From a checkpoint of a small transformer trained on Wikipedia: 8.79M parameters.
Each number is 128 + 32 x the weight over its row's rms, rounded and kept within 0 to 255. Layers, rows and columns count from 0. Numbers have three digits each. The size before them is the row's rms in percent of the matrix's.

# layer 2 MLP down, 256x768, rms 0.22, rows 160-255, columns 128-255
103:103128138124125208137132093186141130101144142123090141109108146109129133156126121151162108166131092114130086161117102092167160108114126130144169099131095112109162105115155196165124100133100076138086119131164134160139166088194121100156115107126145101127181060130147132141107204154079153148095186141147131176178152141139145176135120105154101179111091087163153112124126164144158200110118
094:144159106134156130189092140124132145086159167117128116155169140115169120040076108118148132220137114118123108168143141132094190067083102106163153127076111184152162116135141060184133100127131182143159123126116123179132115124111086161179120158142051163167153123138117154182111117120143108155138153102099187086056203140152126186137082111115174054171123102146108114156085149096102187080111
099:113075148097118215100103164136146194118151139121125085119122132128092123094122177224149136118149090081172155132098081151180159107167167209179128154137138156126112127138104109116143057102180142082142111130162067104098137171092134126135124114094085206137156075046124135135160143095128111092098132168101133162182127106224116146194103181134128204117143201076129133147103122069142109068127
103:050144185139073124123111136090138201130105122111159122112135072183190157127122138129119108155129086106149114155115174135145104151076131118128119090153128138172158121102093131118117145112182079103114115104139110155127149175148082137150120126113127125120126113087068113161131102142122105123111143128080059087117101068111207124134112163103153163140138207150142129090155103131136077176124
099:215122067099163131061140084189065133126108127065184154152075128076139087129083132147164098087083112135065146112049140127106148125053073146115182156086077061119109144167175148134117177144141175100083099101072139100124139088098100125156119146136154143116091130187127087102102118132075123135089058139092157114104118103218098123129189050113108147166148121123136169091149145181092194129116
100:122103126129142126159050090082067142074082134120123107106165068109121123147119121131226196174135093127142104128132065149171118084119099105067129119145129078079099085097088114132104094107061115145141167073097160116068127172122146107090139123127158147104151103027110100108132131171131101088108083135098137169180108114111107123188121087142118086103104155151114147123160137180181094146078
100:105188150108154088142151130106148177171026140134153102128144113130103156064180156119150125116100121071160149125134154145068124106126131151120128072132101093118147124116128150133093115078170124156140151098097104173132110147179127116121088177098157131137170106103120116155157097103141117165090145190129172083221177142137053136151136163112134081177145169129072122084116091158139159109117
096:121106061137135110142098061174159160092100132065139136084143175144114148174098146168118149124138134126100122138091093104135101109146137119170113125141090064139154106163136122119103193145116152092120092104100178163104069141141103178149149112159104125122171183127097109110132119171132097092125064092090166144100114113148117000107126132125093106146099109169134148114197122159143132121110
101:144179127083129136120140084086138080132116138098173133126084126149130067076161096195072122161093165079065113141174191135167175100130155139092108104147078154170158103142167144175131064103105128091142154149113194169105152159138097106134138147158163083117097194146095117058151097119187129158092154124059190111094115149084195079101132054142117127105091117156118109132044126132143159055114
096:169171179182155150086136117182133146147138138134098119113106219117131094114098104120100142086108091119150127100190136167172167096143144155121113136156099174178086164142109129134133106127138117185078129100132155118152074128135135137147073172183129133104060035127063049125115115192147123167107083173147135125138177158130069182144055181138098107124130121076125142186142052065114148158137
097:082069134102157171114106140162149106074141156136152153096101124143101202114127137142116146097093166108077082158107119118177120129141183105104102142126146102101159126095103141102147156107054184073118135160116076139119118111120180153106177116184130114125126147141182150184116139091108105103129105159129119148071114152142133126092147122075081126128111146109118143095096060127072075091171
100:113196121116155081157127150067123180181153150168067123164108140161140110111181122053109126146144046087099141127041115139097168121226131152112175123188156135120188164147156123210176077140139163145151134126119127122097142127152167133143098117112090130126123168134124123111133132159111153090169159204146132111129169191154154100137155120099172083126090067170131155101173173103161106119162
096:138110127108069107123123127185153108086127110127141099132135154146074184197155130150120124046018222130140182168142171105142112128140104098083167152117131119128103116147153091081077171200149132136181144148157053143110151124143107134095160100143142135112119138183141134122127160150079113115092112168099077111103146134143104184089167175124108124106164191102157157114130126151101107149136
095:090159162172173121100130120162080162168096128134145123152111154149149108108185117096134088106113086064136100151095126122061134081163201161138149185120141121155145169154156127110140120210126125210143122076122155109171150132183112160159107121163172143133145146114159077172111161114110137148107169155127191154125140140160130127116175182116094161137111178100174125123088128111143116156131
104:058133129095127141141174154096098062166140129216147129179119075175174136084150110169092111083148142115129133159102082106142131121089148179127051115139149089130189074162143151102122129126121171142135138152119130121089149137102125113108189109140112174146155158127130142086129158092071157095136102210113108097143167172159132116077117142093127077168083121169067142104132125124129139127183
095:119134086194165098114106134108162069106159143168131150130190080160197084084091084111146092142150118180098108098178100129168152132133132167166092174119092138086153076137148144119102144107208126192090117118102070154154134135161127146204118131124042168104156121121121115114113110106091206130143116120148143147103129166149064067159138107117141224158155138108123091129130129134141044133144
100:121115107073129173136137128138129144159159107141144152164133159119169057114078113134096140196137124181151188114154186083133130150121131134134121128101111173166145116144135108121132127125100128171146163142114113067168093193076135122094125198085087072134167112187142169139128176151102123099132094178078097079095152122188116132138166152159098134184128171129141150148135109099152177109107
101:164192152145099110123104121117145078143087120158134123142073098101096127091138149131027141127084151131117145118196133115130104091123114149138185139087122107129144203142159140147107090137128126134085147157070155175118136106122103145095133138117153146093128137176115145057104136111136100121066126085121127094133143117084153121181125115151149126144129079106174150131080136150112138098119
098:190135134113153146132170127108143087186127138091084135119077094094121136137148139113138094183205051144134157149179125123089096135101152111157168091167100159161128155119124159172109131111112208087152168104132168098141120169113140136143061156141149157114058170110150189115134090093170135107157097148150166120143134114173144147098087128182161174118117088160161161149082145169096166101176
101:109119093118157158085124074104208122071102143128131173153114138147219135147145104130156155099120138126137124125169053156151151151163081121135121134126105137145122123167143146154180121177085129093100118113165117114127143135132140084154118100122138117139102123174111160133190101154144127066090077168141110115129154133140158070171079130143137141118139157124085070145144087130167128127150
099:130121087175134132138111142092127165183110103115111139165137183118141158071164141136105070134125127162079086151145148117101174162118066103147180152131144065125097113148151156113150138146103130095163143135179151181116094077165143174099178092123129192178038105169130147136123146116152073153173101172190125115076124134143112099160143148145152140129162129109121105157134092076134157187171
097:126173095156137150135092153132089099112123099104188109053103099152100124158139144127099146098136061137069112089186130154159114154182120132132131127146097154156122141125177132174133135119106130174200137122116137139048113098146093126087162024143165109088140097177071137119086102157081153136128112129136141116142116098097019088092119085096098131102086143101152184098120139151104161131038
099:027071177112148129068171152091162076180177119159150104151205133096181143124128104153129097161131100140120104094174141132090096097158134109178142183134121118107095115132182119095150138144139119156152089154145144179104128134083146138112175113164137155117081096128145043081166155118142089124153171134138145149156105140117115073083121120079142123155200150092127179100048154179102124095080
093:105175103098152079112125127151142096069134154166114125104069171129124135151144115130094114144160121144136118134160100167131143049227153153165083130155152117102145113122131080200183167129119134117109087156137108105105047105122161125167193092117095152147158134101165095183155171103106096167168104145112112141162151148114151189152147090160097118199126129112153071134131153115069077158140
096:136117114161136121119190099122123114160093126120089146162185141115121078137140132107107153146061130158144133112127175135105141081146061144158138123076099162125121144122095116109107171182151132161133170152124057175116088106159112128110073135090140158090104064152100120205117150057099040102093166138119105177145126132173144092132180156137128095150136164140197110143124140133149139090135
095:116037158130107081050093164112170124179121088125108157153054132150149129119088169113174118211134042124156130132103137140157133168086127074106079131089082126136111152127138099096083115152081173159192156110132122118128142136137065130100095132090118068125124143135193176158104147076109113141093152092162106118111128116104190104162084121170178118187136156160156093108101062128116134126156
097:101122134167089113092164104130129147116173151187043131171151153141134102134111104149159179155158156148109178109101206106202171147150161079174157057106108123134083151209147097069089098150118123168087089105133127066157148166102166117157098130108142119166143096127142153119120139160145184148061131160138099083164161166135135120089150157180171069090080145103068097141136147091120130050175
102:106175098159137125121111128110213092098110133083126136150238117143186132194113171057092141139097163145143130054131089160097153180156195126111071083129094154144150132104100146080171121116120141056093126169082177133151123092126170091096122119134185102107125130119158105154173111057105078114161109141086140067073127098106096116136134123126135104160137195120154118130169141105125107142151
101:107068107136139141189163115064129170166120089187074118084098132083081149111130112093152139171167155128190227117149164140162174157135139201132113144156149220088185156141138133111111029134146154114132149077157098186121094135120104092121119115141084114124116049204117095183092099107096165144093115162127085103112130123161103130140137119109115151086170095125124149105181114141123073186107
102:127118085115162154156151089188079125122115101142081122176170145133129087106139116110094094112117135160099163095110113157156167105166158191175083107124116123134091076094102201172112116167150080145119141143127182070152086135106137057128196096155171115106183125118068139121144066117108118132164151121093229085104138117129151125138081107154128111076164077088142159150100216034117095145105
099:135177066117118092063100124137131100075111151121148109101118134157139163110143133109114120071103129149180174137110119134165105099189119168117081196118120194124192132129117053160086097090075109077107101153067087099127087131172111132148107071110138106080121157101103114140109090168117166172089115132083128101129084110120105088118081065121110161111163162185083082095126151122064166146136
095:106133131130118128137169092082121151236121100030129155151104192115116147140117143144130118118122141139155158138135114165123099130108132136167164108136116160119149073155136119166128169155130127134138148148092144131207115171119153125123137224096137182120063129143143116219074207109088103150105182139176101118117119093141172127107132100134172131116105098095147134135103172070065076156103
098:105157099141121123151142107124075060082085129119208078089151080097101175170085105134083133131115180186122130147134150097167186162139169165165154146103115137175138159147136150178122117105120122122103131188161141113151166126174195133145121158146130130169126130121153177149087083075101059107136125128133091113141141091117143135141141109130142134138130117158136110165092131093138104114176
100:108120159137136143127140156155115159119096136133150176142140185183111136065122149090100128126142065100110159071102150142119101081172224048090129180144106130175133118108118093140148168106113117162128131165111124139106090079133147156113114156113136107158168168153124161111139128073116125125109120088141145168048103147111161109133189115162168149127075090134166104102130055102118110156123
100:143172127104135112112145145112124138144142115124140139135104168158114148120175127161162101089147181159170125102181124120117166182131133110162181166156096176138067158145135179140081131191111109128101158112134138086173147161095201123139161160149165114120146096125136138079143132129172134108101158127081100147156184167152156152122167118151145237132136146125149125129124124152130154087169
103:106147173152144149146120209155120134139089129110101097095152132109137111078142120132123187108180099121145119123115117105093160110127163208128127134063116167122107149121140096125112124137110105131135153167101036188114132103100106145119114146125166109132117124152160157127047084117122121081159155068169119079105128163086089083083140139159121102132117152124108089116176104143161075144156
096:128081121140153052151150136077164152108172078123146109104155141139109135157129142184169118076165120134153089097115080166166068128116151097184056137124138154143111147120123121039162139180141151119108132110070135085110097120105095149053121095117114163116134099143125129175097130123104119103184032108115097128132132118117147085161077155103067150137172089135145093081208108078122133180112
098:110131150153139089176085180091157087080183142129129133146106118104126182184110156139117208144093155195174169187107095135159104123133143168111106135159101078127136118067185093103136093091144094129133128084101113074103096143113121141143151145105089139149125166180123155054191082082164110158110125168111078115153112144209095133143128179192171175123162111107070160070105117138192121158134
106:120123081150084129084070064138115120128138101143206136130120162101163158117082111158150098187103116081162093109055124119131157122113033162109092135155111140209144099102122057106141120110160100148109090098144112108147139128132094112127145186132120154155077193140127140196134176053129123173118073181116128099179139075133207120061137100159122153198122116145195139079097138126108133126174
107:116146175128136143103164121200169138155111121109144173135122101145101142137097129204068086137110213133106129140085131148173067123197115025183143109096153114147106139105151091126110096100157161223119134144140069067160129120068160132104133186102093111112077124135115106129158092118186050136120075105086070104116103141118122162140127069171094182172174168165128140184149160097051145157141
105:122119132051138105119122130115118154092094135132218148078129112132153178093087115121106093150147148119189132136154128144122139130125184146108147149181080094139107089129104130156137106089139143172090126125141172128048106125075052099128101169131122101095206137159084120143149127123165096159121135101129079141122103123080084150110112152108059133135125151146106128089123116088150156177047
097:208103073098133169066121109077121133108175112169103104123095058107164182123163109149157133091176071112137136125142131131131151144170084159121133171100101150160134098114071098138101111108098141083105166137146165152125170063137138125135101090163124127137101116132105091188131121173164132148152094126107128127098123114125144169175040131116072146193119107182129117146154079136145147186107
099:123076029129173125159102157172125148175153115148114132158115125114077127124077154118113108143117112113166132141127129135166180131129121078127160152042124153085097144137200094106154042091156088136138105102118163110061157146135141113101096122115157169146186156175106130089135201119119105112106143161159126185147159153141127103089063104127198149135088186127157235121093106146106137161134
104:146170123124132090117107109076140141083118122150140103154150158124134107084147108131107128152148158101142149132060147152123149101110160153142124106120124158167139134106167128128108097136151102171140215134113083078147119205061124141164114167144125116177127110220129170111146180084154158117171159162143111103085139134172142051144129092090166193179163091162148120107113185134132165084121
099:162058141140089087137142140125107113089112113156124100098067149118205131099099104097125092181105074140141132128149138113143140120132151125108060165138118083104150082118125056098071117188132149135165056126137156145185131092088133129107125144143152124132116158068091155043193151178128126093124121150151115161084141116130127125098093105083103174189146108111160117130112174148086116157121
100:165127125152101180083151118117157109097105136127155153149095179112044088156150121064160153121155127166086124169140136098119123134137184119176156142108097122120082151091191167166189109112108172153099125123103138090079155130121107144192146155106085156130136143104106145160096172137127163150113159152144167120131088118106115117129147185174117104107153078180199178176112183157187120135107
098:083120127165125120155189098144178161099055147140148084141147121084095095129167111124099127092061158067086084102112144140086125133123150140110173122132085141115115144108134125155156106120157156082077100112143112099091102149124109129142159130130141101140143095214143113147162076146064117138133093120110160149119112066178138139142151122156171145138156162130145158131088156121133119163144
106:106163179039146122176179075146142154162017174171175132147130174146127138095070138141172074149162221073133121140133151051151159203115107078129097131124152114108158130117164044135174117164167138190151090127117125163172139138129143103117109151070122133101160191129113136116118094122139136119172101123110108099090141159143178095120117156135172108132175097184066136110170119126147122130101
102:078117097119095121216146173140112152117106062149112103137094127140102147121185098053197080155131099097088103154146118184080158145178068108143097135072121129144186205130138129130184128144081111137057077152159162126179091141186074138129112162098149121126149146137159127153145065084144127130196112145126146118135139137099130097116125131132141113104188130100117120118136123057184106159062
100:080177107045110123118128161151142139109151115102104117183070145110183183144130161143124160109079168121130114141184130153139133168095172175108182121127120109100121115112151131099092113124165124187131108126115122141158131159184072175158169151067132124078116084059135079149167126110051167218117112165110154150229126166070107145154099154141143192075076169111147094187111119141224150128150
096:140139119147173137167153168120122143137115103061183075156098147161112089132151112089096090126138106125162155106113124090090147103134127152127116143104185161127105076127148128054167069140141065084078167130168105171105128119153111087147081214217132076099108134069174157204090089100095075145094125149146158130153150101166151158167138146138140119125163160128165096098124111137106104131144
103:155098124129139108168121126140148181131078149124127152137132083156145070112057089117150147110135207131163115102122109098160122127166106137095141130131098162167113139139182096131101177100134131167169091080133186050133148163110146122102107138111147125125107130171093126087162167156157119063145127083088112118115164127126134099188174095103168042090147143145111119094104150131085136151166
098:082141162097166122172124109077095144128165157169151120143127160138143129139169100139184120198147126147183127148180176117045116158167118109144146111131155190188135151153119119113137163087127164164120138107143099206114118145088157103155134187147110154124123097181131130128064064055168057176102105066123121133206096130094117122119158149120194092119157162150121143158112128136132146073138
102:097133098116110119108132117140145113164129084126108167161144090182140195093105111157113142107104113066105104148128128127148123062055125151086154126124140111112059133115198146108140172103092095131105148107142150166101101135082123109121097085056148158129164095166131105127115155112100120083154153131120140080095126120115101139147112199231118188146132158123131130095164018077138113092137
094:126064202238137113116109112153089110105154152161129154103165119101140116094086108109135042134160137115139078145115100149092118091144100127140117175110132121142153111171162107160152129119134139149077122137155140106122155101164165118129070169194125143147129160119158174095135103139100065124127158166125118127139096131096093151155129078088196158158113112177112164147140197144153125170082
098:153188070104143127096139129169122155118126144102130144110129163074207075125203125194127091132149118146172156177060119184134144119164173109092167142132121139148169104140162131106142196118182161140161138113153178143097056131137091122126119140142102126146150169089180103149141129087120118157120195133081130140106109146112145113135096193100143144125203197088175146153127136083110121130120
102:128090155157127111125143149099069099146122123148149092106128104172157150195129135153141176157087111147137144156163123105178116166094136127146117109078113145085155093099147166081152113076104126172114154153161111111092146057124128125159128208199118096173119170052175063167114179213116119170163127141159144129097105132142074104126084148144084176082138100147212135114118147151155069147154
102:082193075119126129107146087164136114085138148132126154107167082136130111095125140143118107112138142124091078129156103133173181131104139185069194177227100155083153130144116097140100213141186152114123104114113131194131113130177128164105115112105110165157194143174151086146120151122177158078099185161121174123082098120090150117149122127128086184136159158079128171090129113084126094191124
102:127105073141126114124078110139145103104133114145111164124167224122117113133148146153124158102113140145144141145073151105126128144133084067129172117162153177089137156155122137090102136128130203150071191116103094188120124113154096149100136106087148086097171121096093100133122106110099105088069148123103105135065162135131122068133119154101098146111146162124149106121100095116132197136089
101:146178160134128142168135115122114123143126105166067137167177107122119108156084148108129111139092058170132079135161139147133140105165127111093149166102115141134180057127139153163047177135129183099084124158109136107110127128103166128103130091144126117120104131110081142170120077082127097156164085158125114105077096123101143143085066162178109164116117135145131145107138133132066102147120
098:155088080117174128120221121086117127148137090134121107089158152195086145042154128114119117142197106151185158123162122138076124185115049183142202132080144180139084098178130130092174131163136058097056145166097124137137141048127173132143132124156063185112093068170140152069093107126146172123129086156103160144137142103106148112115159128158179107122159175117127131125103153096130166126095
096:114093121103111137069092163105073099139048137116111181122128143106083164101124131127146100097162151102125147130106134100141127074096104199115076166118148118131107177125195107131145111116146107134139134118099185101132159157138102112121210147144124135137082138122152127077139118128128093105141091120078145171136136112165083153050096117110102087123187166084163154155143134101111174062110
102:072127159102117095137098108152164153144111155141144162084133123063151162137136083131170176157075155112097098152117102116117161169171100122095143117159126148167155158178156115095140094087145112133134106141112111119091128149146126147116150110151134134142112110148120105200139095171150170123178105160124030141075156094150111109163117147122134097139115114132186130084133104176144167178119
100:073131135115132164177165092113119159163168137119134070115166051137105132102113097130142088087132133141083131129109103118134131142127112116193100167108162129148131137137169133180123087101141066227169180104126118137144145096162152088141122111123153172137092114073145128096101079129162081139166130080137199132131078165147090157126159167123178153149157057134121101154142142140117169105115
099:139149138120131144124081120153097147080101121064106099129112078151156174094066151136090141192116135113136133133120091109157158152150144137081138148148095135132113141190119128119110119094136097125087108150079117132101166179173134083076084108110114119121078072080145114153119087101142090130104098157152061109137152101122124125129144129117116168155100115130160070107061120115080123123088
096:154132111168127145150117167128102120106110111168176116133125165128138098131145136118144163173143104147121135145141188140098165112120134122095123144087124129106088161129120164128134119139177178109140101121122103054142170088240137121112121119096063158115177112141135148089134077123111140153151146202157137193143175100131162137126108157141126188127169164152173086124167141149178103177120
098:130103112101098154167107105109105109082078108124157193196120143148155040122125113152138152117160149118187159072179179116093132160117103085085066127148106122087108104144110079145138197137161129100172195153125145131180098149118094154121143191103183163152144082169124131105197091133078116149169150157155118112111115131102147102141066098115098084093154135091183120076141084171124128143134
099:069110173120083177159132181187116129137108140066127142083134140104108124050104126110128159124149061141128139051105146149110127196164157131094104110160129130153114134131110095149150135157102149177149100115181112194161071109145130147115121084080163127122102111181206116145157080085133118130127139130096107149148076150066151099121216154138128176111145135082203117153080133135149108121065
102:133117117172163155140057100124127118163074094137070038085126052200064133115126127108139089167107100165105104131116159155118144117122122053144112097118090123133139130102131124117127127057080149065105119153182128150134170122129153132103161125157113120127140097120126129070040097122135092135166105130146172146116136160076096088142115136102106128113157149146070116099169109139106097164128
105:144105149142143083157171083145163118146128147122180071139195060157163103172101120085187150146145137115100105154108111103111138132208143131146189094130151150155112098159169182182146048148150120127132090156150169180123123156170163137136110087111164124156146117190149169153108112134123135129182095115164157102086224123174058116096136174111205145141185158100214097144143108096084100126168
103:147176164112106167101118106141112150104072148119171125124101108196147142133096113102052115123123143074146100087133127101151112117060099091088157138136168104133158141157109040069107113151117180108160124123077164130115081077165100113075112174094131098127107124179137147082132172094144146113105087130092141117153167083118149092109170096162082152144166152091152112104131132138153131069122
094:140074139118133138116136162136128150157179089126130148159093149099127140132108089163102141096122088157084161053180141125134116162113052119147133084166127124119153153108157090129087125177145087176123081132104134122053122131110179111112106161084137149147079120105068113050139115113099155145144170150090143106123134118132163100182154156092101163114133144125120154082162116132166141128099
103:194091105079161124078060136132105118073095151112115126101096064124121087152099108132105087132147160139126112111140091110128100170126131125143106093194084066184157101160087098144134166126124068034113121114157135111161110116175144149135170159089120104123155191124137099132138129103146144078111089114210094111133130100123130094082033127138108158121141140181101128121092103163090172120160
104:175130183109148153031098129112092091154134108093117142067104154114118130106111115151149105168161131095115178132129115146129100102146122130143076077107121091139133112129178037061141081129140135154115109154149127155196105157154103116082156131140086109130100144149126127238124135152143144116105165073153143104125129142115162160097140113114091124117122176129145080130108093158104116108083
105:138117160146068067172169115184149133145183138117126081073131082165097193157138093077116143125123122136096113160149114154061122163054132143136127134094146121084132106125124133150083147156160167136138143161117149163148125100086112154123118121142173145171103096078164129177088104182153141148142130137189151146106183078134121134143111144137171150092135157132083163136137145131125117109110
099:126170103134118179124097152073107185169103144143080139123130081128063146086119093107130163153118100107167143150101169162081090180082101088097198123098117150143139129175171131096141139070129122139155139120119157076104154077109163188144126103139134142130056135069123175157118121118180075119162119179132117083099100192111130099081125095090097106083120131127142183098161092144092127161111
100:169163173034124176158076138167133141131120145109152085117124147141116165109118082131131142107150116131144116139132165109152081199110133138094131133140148162089171149169197096155101112125101155125128192117161119073151192166121106114109137143129071118106145087148165161140086164129155105141145119108141110185146148109109075192129149098136143137210213149147162121133187095120121192093090
100:117131142124096096128117133084117090134147148135141130158068147122145170116164159150118110193117177153120110154127104168163115137091068080142196138093142148107165126158118171135146151127067105111150081146118097114151162090117125158076104118089120204177148172184116158156130106089117149052128139200174184172149156164131079151158100135120120207113089153129135167089148127116114128128113
105:143076151092148148128229101111089149116153153092126194123184147149182119118168098185128114116100166115142152147093118142097161068160076164128111130093106136135132169130212137156164089166097119115098152147172088159115133183141130149148191183087178142108101111157133133141116138168160155106117097098131127162059141117106198164135065151119153095112090166134088121146128095122176103088163
100:126145131130124119152099095166135153104097113078179161101076092138082172173106138132120105181134157154137097130146125137052099149109144169110119128083109141124193065118140152121160024123103165141138059131149149094128100173110067132124151135154105111093113186142143128123129046091119162136153127138126154120143075157106148100116110061149087130206144115148184085103105115095082148137155
106:149093147081123130145134130093143120174146135211040117164083152091191130129135100102119157124125130165090085073204086050144175138109164117184082113115166067201086110127121141143179073158103132098124152112119143153138135098182085122157156061135098097152180096121130133129200119132092062160169145115166131083087148171146124145179186143119133107165123144115159145141091097106100073138139
107:158137189086140139130117126154084123103060135134117055162154105154130150139175124090133185156100151133179123102164130099151126171141136085121129120152126124122099120153157175133133129094087096122060149076151157169169073109098139093161156169170162152124072180140127161128138137098168063175158116139136123099117158112127083119171154157183097072088107146199119125109141156144162121123059
098:160146137130122056145135114098120147128133161160137160155181082110097113140160151160106115163116069089112180115095148171164116081224157075122128149074128156189156110178168173133171113125124088174140088111105136130165078139151132133130068105130162126119133137133088096132122081150191126094132153123158093167192130095128139139112091125107137150122131123149115114078151123145099112121114
100:112117106140137182132128135162089142139119081174172094133104130169189173224164072113101057137123128145144139135187075104101109091121100085086127056161140106101119099151097207078080162117141090142147179168133167108152101142130100105145155105143149098147119133106113116111124164089135137142105154165137111152128141087138153120141108116149136182124117122134099124179067135113133147132199
100:137190076105119088142167106110143106127120120117092130176174136158157135192148144165101126116146125103109121097153121134136090165116114174172115143074142161142120139103113104163111131060139123129049105210121075154152174120143100113187100172108155144124115112169112108087149098050134121101144089097096108112146158067136146148119080150147129180196092121117128153152165173131142142144080
098:092142123159121123195113122092117144166128164150155104077122162090069176113166132130176104146125142158146121133097161163105121123108136071112122112087115107139034134123110073134119108170140120101177148114121120057143126133143156166064147099097101117170154165131138148098163108171144141091145129080125091119117153086128124055097093189126125095129132120120176130053090095132111200118102
100:137094111125114068110121103129108102217121124197120115097177197176125131112108159084100160153146104167155173123112200147118073130099131061180160126104160092086131108135186102091150158139136170130128151174156140115113139178168121131155137158138204123153178109130143125158149114130144159137095099131135093104189114168144149184163156122148094076038089099136128139141161135109140127120061
102:122147172107144201143091179120162113162106041163160114080091117120167143081123167130106146093146069102125164155065119053110161158087173137135057139133185076171126139176104114140133155056080102118167087170063114128101096143134121132118148106139110177136108097144118155124132145146127162129154156144225134128115152122179148206193116199109133069128095108122098084127144143166162131121022
100:131156122158147120093088156143086076108111086148118146157141102089112173093124159169148141113113194122122121093139085109074125140168150152077093158200093112153155151112169109129152130081130164084117097108145181131114132113158126083101101125066125081108138140117136124138139129101121139177125125143074115066086123143116146137183212100116098093105173081122066113158142124167114134120164
093:114068165156138136085085107223140147166168130162131120161151142140132148143188101165137100106096154105108169102134104136109077140139088067133154098146136079126162138112177087071050134109140179137114147140101091090140122108140152117077144137105125158186156199150189105160070110062155134099092085175115099131141097193129160119180136156115167145088171124083116114071129100128184111126166
102:162138138081126091116099156202124110118144096107123111112080139180139184088115091153140163108125159088127187141220137146173132157104110196108206124114099115170106121142156147153098127151124210128127113141150146145076130110145099120134175107103126135120131130060185119098076186082106079143107095103120129157110133068103136085124098123103201101142136210070061123127179102088111091115150
098:068168117164129120124098119101176073147134111074148073105188151150081154115115212131055141133078106116151149133082195127150125128138099104154124149112138078143122168088145055119116114084152136125132129179121112118093068133140106072103119176112100118083058148137105097141124087164119112133149067185095137119126058100106148109162107110117104095171165148134115138115157133121096163088136
099:064143127169146102050119093070162063174078159143120137117133124087194125194094190113104071126108123126047121125053115106123102130179087083126163094191111121178130131059138191120138113141104077105113127114134118149111083164144087071102148142153087121098156135165063124088102135140085144086089144146198151099127128135115116074118129089133147199125178115119132120121145175119104171176174
097:144226100165170109134174150142142127153081194110114110176115085112132105181134120139103099160135146103090114135136073139106112151138159102106190101083119084154089122122067083116158101095084150117107135144146122106117128126084156148120144117176131122101130166205179150128087108149096100101099117099148151150157076124180165138161122180109122112118149161187152139148106115089119055148202
096:097154072176131147083154138069135124129138117128106185124137132166130147158158145103113147166132090143138157107134126129166152108140110117137171131102170136125139112097104162119092159108147100101110134142159167153128114106138057158183204137119128143154118059146123059138138148128130168090105087139136146133152124084124129108149152191161153123116106126077105122151180106109156098132126
099:144094206114087080087117156082180125116077142100160096098156144057122117171092091179109164112148163088123156151106139143093135132071116109128119084118119148116117161143108082162169194169102176176134129161125148104106140116136120100127120139118087138164088136131134154139116148134091153110122172121119148132145082140163122125184115133104154133138122107155095103170135102128157120142079